Each number is 200 + 20 x the weight over its row's rms, rounded and kept within 0 to 999. Layers, rows and columns count from 0. The size before them is the row's rms in percent of the matrix's.

# layer 12 MLP up, 320x128, rms 0.141, rows 73-98, columns 0-127
098,187,206,138,196,187,186,180,212,167,225,204,210,179,186,203,178,235,234,212,214,217,252,215,234,198,198,196,198,174,203,190,203,228,209,218,188,171,183,203,201,194,169,223,201,214,211,222,178,204,220,178,200,205,176,186,177,194,192,206,217,193,192,217,188,179,203,199,217,180,220,190,170,217,207,198,228,190,210,214,217,177,201,205,200,186,174,229,220,191,198,178,179,209,176,219,208,181,197,137,208,188,159,204,200,214,196,198,180,185,195,228,195,222,185,180,194,180,220,174,192,239,178,181,187,168,213,159,159
106,227,196,205,201,157,206,191,205,204,192,159,204,201,187,196,197,248,193,214,197,209,203,220,222,202,182,199,193,149,197,193,195,183,201,172,196,208,185,217,207,155,191,174,202,210,181,203,176,182,221,198,257,198,220,206,208,200,223,184,201,210,217,223,236,210,173,215,176,180,198,234,205,212,195,224,157,183,204,204,206,218,198,221,190,209,199,181,201,198,166,201,220,225,245,211,157,227,176,198,197,235,184,192,193,213,197,196,184,185,196,209,188,222,192,217,201,195,159,215,213,142,220,175,161,210,185,200,201
098,214,169,221,211,186,194,203,219,214,214,164,233,209,230,226,232,229,219,209,221,188,211,212,192,203,213,191,213,196,181,227,205,206,182,188,181,191,192,189,208,211,179,224,217,198,204,192,224,174,219,200,199,175,192,126,202,210,219,243,218,191,189,167,166,207,202,176,220,209,170,200,192,200,228,237,170,182,178,179,241,204,195,251,216,233,200,201,173,199,208,215,213,213,193,182,214,210,185,208,197,210,185,226,185,186,189,196,189,177,214,196,195,201,149,207,203,180,207,195,208,203,163,215,208,220,207,239,179
105,199,211,179,184,177,185,210,161,165,205,174,195,189,192,196,207,189,183,168,213,200,216,193,174,204,186,214,202,214,253,246,203,231,215,207,224,218,178,208,177,191,198,196,222,212,188,201,227,172,224,191,206,173,211,225,235,217,174,179,207,218,181,214,182,228,193,210,194,215,207,179,223,241,214,179,203,214,216,206,214,211,211,243,181,183,226,223,213,159,219,186,201,198,173,190,209,207,225,159,196,241,204,178,160,190,212,218,194,220,212,203,184,242,186,230,206,202,227,198,186,188,191,235,217,183,210,206,199
099,214,176,178,205,188,201,192,178,210,177,209,247,209,207,213,230,224,226,171,228,228,206,199,218,219,174,196,192,200,175,212,230,192,202,202,185,218,199,172,169,221,176,215,165,222,177,223,197,175,181,191,211,219,164,154,178,196,202,217,225,202,210,187,212,168,188,187,203,189,207,217,208,182,208,170,209,210,199,201,246,222,181,178,199,214,196,192,207,175,207,164,208,217,210,170,217,219,236,185,166,188,199,230,201,218,191,238,168,171,237,226,173,203,176,207,217,195,187,206,189,197,203,197,236,200,172,181,206
107,197,167,184,190,194,202,218,180,209,185,179,187,204,178,206,197,193,202,210,202,219,196,149,176,169,220,233,229,216,178,223,174,169,178,190,212,186,221,209,207,197,192,208,196,201,210,161,200,201,232,168,202,219,247,196,192,195,185,204,207,219,195,199,210,211,186,211,183,197,172,196,216,229,212,208,214,238,207,209,185,233,188,215,245,194,191,189,168,192,227,216,215,193,166,194,227,208,221,251,205,235,188,176,168,229,185,230,179,206,208,188,214,214,211,163,217,205,207,171,202,232,170,213,224,230,220,200,204
099,185,179,198,217,202,184,193,239,210,198,209,228,226,175,166,186,192,213,176,195,203,184,180,187,199,181,166,226,188,198,229,205,215,168,199,184,221,210,192,205,201,197,189,205,179,176,191,202,179,163,186,175,235,209,229,174,217,177,189,200,183,216,169,202,171,220,159,201,169,218,222,205,182,197,189,186,193,227,215,190,189,179,192,187,177,188,159,206,210,222,222,204,210,153,216,210,195,231,180,187,254,177,198,230,177,212,183,222,174,172,211,246,203,198,177,197,196,218,221,199,207,209,197,201,200,221,159,177
102,184,195,188,200,214,258,224,171,161,222,213,200,227,199,198,188,230,214,246,194,196,192,158,196,212,150,215,188,196,166,204,210,230,215,205,185,197,185,187,164,189,231,205,174,201,194,204,179,216,189,185,223,206,222,213,214,206,199,206,198,164,197,215,193,218,220,199,189,202,191,223,200,189,201,194,201,226,208,212,186,203,180,194,210,183,207,184,206,198,205,193,245,192,221,212,203,182,207,219,213,182,197,234,186,211,236,195,183,164,199,194,188,208,200,203,199,177,189,173,191,217,163,162,216,209,238,163,264
101,199,222,207,189,196,224,193,202,181,226,209,193,234,225,178,236,185,226,185,176,227,172,207,203,183,204,165,195,171,225,234,177,219,195,231,163,198,162,206,212,197,190,208,196,196,204,215,215,173,210,174,215,168,225,207,207,195,198,171,189,205,222,172,179,199,188,211,210,216,208,192,203,191,185,198,222,215,213,184,203,206,222,236,177,194,190,185,200,155,216,174,222,209,182,185,197,227,200,182,196,203,176,217,180,160,191,212,215,230,215,204,181,202,267,233,177,195,173,175,219,203,168,221,221,204,221,188,174
094,164,196,189,229,205,201,222,189,225,208,225,154,196,221,191,215,196,219,207,214,239,228,196,201,190,182,215,192,218,186,242,198,209,219,217,210,159,186,181,223,208,215,173,204,197,156,210,212,226,201,164,192,206,188,206,198,207,223,228,205,197,199,239,181,148,212,200,183,219,195,193,199,177,190,171,215,203,250,218,212,232,210,167,207,217,189,174,179,222,217,209,215,224,213,216,193,184,193,242,221,185,210,206,177,233,223,233,197,197,216,214,201,196,160,164,212,187,207,192,191,181,202,205,202,208,191,211,168
095,198,223,210,214,231,218,220,180,201,217,231,198,208,214,237,243,207,231,201,225,207,191,206,208,229,218,205,226,192,173,213,175,232,205,207,199,226,184,187,199,193,202,232,203,230,209,229,208,188,193,197,182,208,220,190,198,189,178,229,184,192,223,177,194,225,188,176,191,178,172,161,222,184,166,238,171,218,190,225,213,160,193,171,210,197,171,202,192,216,204,214,204,177,189,190,257,183,189,182,233,219,203,224,185,187,219,219,196,184,231,194,231,217,181,194,235,203,210,230,203,204,223,178,183,225,193,210,221
096,239,198,217,180,182,212,178,210,186,179,180,195,222,161,232,182,216,165,225,196,211,211,200,189,193,203,181,229,188,187,193,197,171,200,164,183,193,211,208,163,177,197,220,213,234,222,203,189,177,171,178,193,199,176,201,204,176,207,202,194,156,175,215,194,224,183,202,249,202,205,233,217,203,205,236,209,191,226,157,181,190,183,183,186,174,191,209,191,208,170,202,198,186,183,189,188,203,165,175,177,211,210,220,204,209,200,167,173,178,221,228,229,209,172,179,165,202,210,215,228,197,189,207,209,194,210,223,246
106,187,175,156,200,173,204,216,198,235,218,221,239,177,178,233,201,185,162,192,157,191,225,221,186,243,198,197,193,220,209,155,229,181,181,180,190,225,191,223,200,198,186,179,157,216,192,208,185,203,180,182,211,181,209,225,202,186,173,199,180,214,186,179,166,176,227,211,198,157,207,210,184,212,210,181,192,234,213,234,205,176,197,170,180,217,172,201,203,194,195,212,199,170,211,185,182,200,227,207,222,200,213,217,210,206,189,178,180,194,223,196,221,217,202,170,223,162,179,216,193,192,170,198,211,212,205,187,197
094,171,180,163,218,202,179,197,180,250,178,198,196,215,186,208,221,232,188,181,184,210,155,217,205,210,196,222,188,170,210,183,188,164,189,216,192,208,174,193,190,226,173,190,198,208,191,220,204,197,209,218,201,207,208,199,220,223,180,183,185,179,198,201,235,185,191,214,183,211,222,208,195,199,207,179,194,192,188,201,218,227,233,224,185,211,201,207,227,195,211,186,208,234,205,212,183,225,194,227,197,188,185,199,188,222,223,182,165,238,224,216,206,252,196,224,154,214,240,191,187,216,172,153,153,206,206,175,196
092,233,194,200,216,202,223,215,233,181,218,175,141,196,189,214,231,218,195,207,200,157,218,156,197,211,184,195,208,165,161,215,205,212,207,215,223,194,210,205,196,215,239,233,190,188,214,215,184,195,200,164,202,198,199,192,219,185,236,185,162,180,201,194,196,200,204,222,206,189,214,231,181,205,205,183,179,193,210,191,242,198,181,177,207,199,217,175,210,229,245,189,233,211,227,192,209,180,197,190,224,188,165,178,187,234,202,218,187,169,193,248,173,208,198,195,192,202,217,210,208,182,200,237,191,221,200,195,187
100,186,169,187,182,208,208,165,169,183,197,191,192,183,178,195,204,213,205,197,257,203,197,203,232,174,210,205,176,251,198,182,202,164,203,170,155,190,190,228,174,230,226,225,206,203,202,186,189,212,186,228,190,201,189,212,230,172,186,197,194,202,204,200,179,223,225,190,188,163,196,208,233,176,169,194,188,225,225,203,159,211,198,212,183,170,192,221,210,196,190,222,191,198,209,200,188,195,199,177,189,209,184,165,221,190,230,162,157,222,228,220,230,198,184,197,194,219,196,227,214,203,206,174,175,223,204,217,205
101,214,176,225,221,192,197,210,198,199,209,210,203,232,207,170,184,201,206,206,215,165,176,203,200,188,204,207,200,225,193,187,203,213,182,173,191,191,166,182,200,212,181,199,223,181,182,223,206,201,209,182,226,180,217,190,172,162,217,212,220,204,215,213,198,177,180,174,186,238,199,185,192,181,176,187,189,207,188,196,159,213,211,243,197,169,181,171,199,184,177,206,202,165,161,206,206,219,231,214,249,186,231,224,164,179,210,186,167,185,185,210,236,188,224,211,198,193,214,169,204,242,153,215,210,191,235,189,210
095,205,179,175,251,192,196,208,211,170,200,182,172,217,144,192,199,197,195,201,219,175,216,200,169,214,192,224,215,205,157,220,210,180,174,191,196,177,212,228,217,177,199,226,228,225,203,210,194,208,209,236,209,209,194,186,200,192,135,183,220,186,229,177,199,230,225,205,202,205,232,184,230,184,237,192,212,214,196,183,167,204,194,206,202,173,187,216,216,213,168,184,194,214,222,215,205,156,193,202,225,198,219,200,191,228,179,175,211,165,229,207,200,212,172,184,200,219,213,182,197,197,199,214,171,186,218,211,213
097,209,208,203,196,208,214,205,198,185,234,223,212,196,193,185,198,183,216,156,185,177,160,197,182,195,186,207,165,207,201,213,246,215,213,215,203,200,177,205,183,211,209,193,211,240,210,180,176,212,206,214,187,168,181,183,188,197,167,189,214,176,217,209,200,185,199,212,228,205,206,208,180,234,232,213,174,212,208,191,198,203,208,206,171,172,258,184,216,202,191,187,191,200,190,209,190,209,225,194,166,158,190,187,235,201,203,165,194,204,224,197,160,190,163,169,206,157,173,174,208,235,210,247,205,208,211,198,231
095,211,216,202,209,197,209,200,201,189,227,175,187,229,208,204,188,187,196,203,164,202,209,183,216,196,247,214,203,191,188,220,187,187,194,215,216,208,209,204,200,223,205,196,212,250,186,263,181,203,198,192,192,172,236,181,179,206,209,151,229,193,193,218,201,175,194,150,176,179,191,180,226,189,204,179,199,190,234,192,220,199,176,225,202,184,192,185,214,220,244,210,173,203,198,179,209,199,183,225,181,183,194,190,190,204,212,205,189,184,203,210,188,193,205,198,217,229,232,245,209,213,192,185,146,197,183,255,192
096,241,217,216,198,196,205,185,200,208,201,218,193,232,201,225,183,209,172,199,211,191,199,197,202,231,217,200,213,219,201,201,205,221,194,233,204,209,180,192,211,210,197,152,201,172,212,207,223,207,192,180,190,185,201,221,239,163,179,224,228,194,196,216,214,184,224,169,216,212,180,206,194,189,178,201,223,173,193,222,231,237,197,221,205,245,227,215,166,255,173,223,202,199,191,214,158,209,197,193,179,128,214,167,203,218,199,209,197,237,180,203,198,200,212,213,203,199,195,183,198,175,205,213,176,203,180,210,172
102,190,182,181,220,206,210,190,191,188,195,219,202,195,219,197,197,223,186,192,228,206,188,211,238,202,225,199,228,232,187,198,194,209,222,244,212,206,188,215,229,211,201,224,175,194,181,204,218,208,162,209,153,194,225,214,212,220,141,191,213,198,225,196,188,188,182,192,194,189,206,165,189,194,236,180,234,207,216,234,203,222,216,178,239,180,183,199,167,182,202,220,167,171,216,215,199,195,176,195,207,162,181,165,200,175,178,203,199,190,228,222,225,186,211,235,205,216,199,177,205,176,198,185,162,172,180,184,199
098,215,205,201,217,214,205,222,209,230,184,197,203,187,249,210,233,182,204,180,188,194,204,178,185,192,147,163,205,197,195,187,228,221,205,217,205,191,207,186,201,217,220,187,190,203,192,214,201,205,241,224,187,219,213,206,153,185,188,161,162,177,228,190,204,182,210,175,173,228,154,167,205,211,182,204,201,194,188,210,209,216,209,187,187,185,195,159,195,210,190,190,198,207,234,228,225,211,207,204,209,197,148,225,194,200,229,209,224,228,239,175,186,233,190,229,176,220,224,222,217,202,217,190,214,205,211,189,185
104,222,223,188,238,219,172,212,164,215,164,181,213,221,199,243,209,211,210,180,194,167,232,194,202,209,184,220,229,168,210,186,171,220,168,193,205,237,221,191,217,233,190,183,193,209,190,222,186,229,225,220,206,208,204,186,204,228,216,206,181,212,214,227,228,220,175,201,226,174,244,203,221,213,201,200,189,176,207,228,229,165,201,162,212,247,214,226,187,228,219,184,223,204,196,191,185,213,220,194,222,203,206,194,228,199,174,211,225,215,183,214,203,185,201,207,201,173,221,180,195,184,205,224,206,188,195,223,183
099,200,244,221,206,175,183,207,220,204,174,174,202,204,189,202,231,214,208,208,213,210,242,174,198,213,165,199,210,191,190,185,224,226,187,195,209,163,219,208,231,183,232,206,165,194,178,187,176,232,180,213,221,222,185,219,223,206,186,173,185,182,177,219,183,192,218,183,196,215,214,225,182,232,245,168,193,197,187,201,187,214,214,173,184,183,159,218,213,172,177,234,238,211,208,209,198,177,201,196,197,177,188,205,203,196,182,205,216,210,212,201,226,249,173,175,208,183,183,210,202,215,225,183,184,184,221,157,196
101,203,199,213,250,233,206,208,177,198,197,176,184,189,195,215,202,226,164,179,220,189,207,199,229,215,212,223,212,180,234,215,249,208,189,195,179,202,151,222,210,164,199,171,227,213,210,223,212,202,224,204,201,227,201,200,200,242,185,193,208,233,197,187,196,227,176,201,189,232,193,192,197,216,187,205,166,154,225,207,183,221,192,213,187,188,188,225,196,223,195,190,208,233,178,204,176,199,195,200,190,160,163,216,205,208,251,200,176,224,202,207,190,180,175,207,207,192,192,183,209,194,197,171,180,192,188,222,240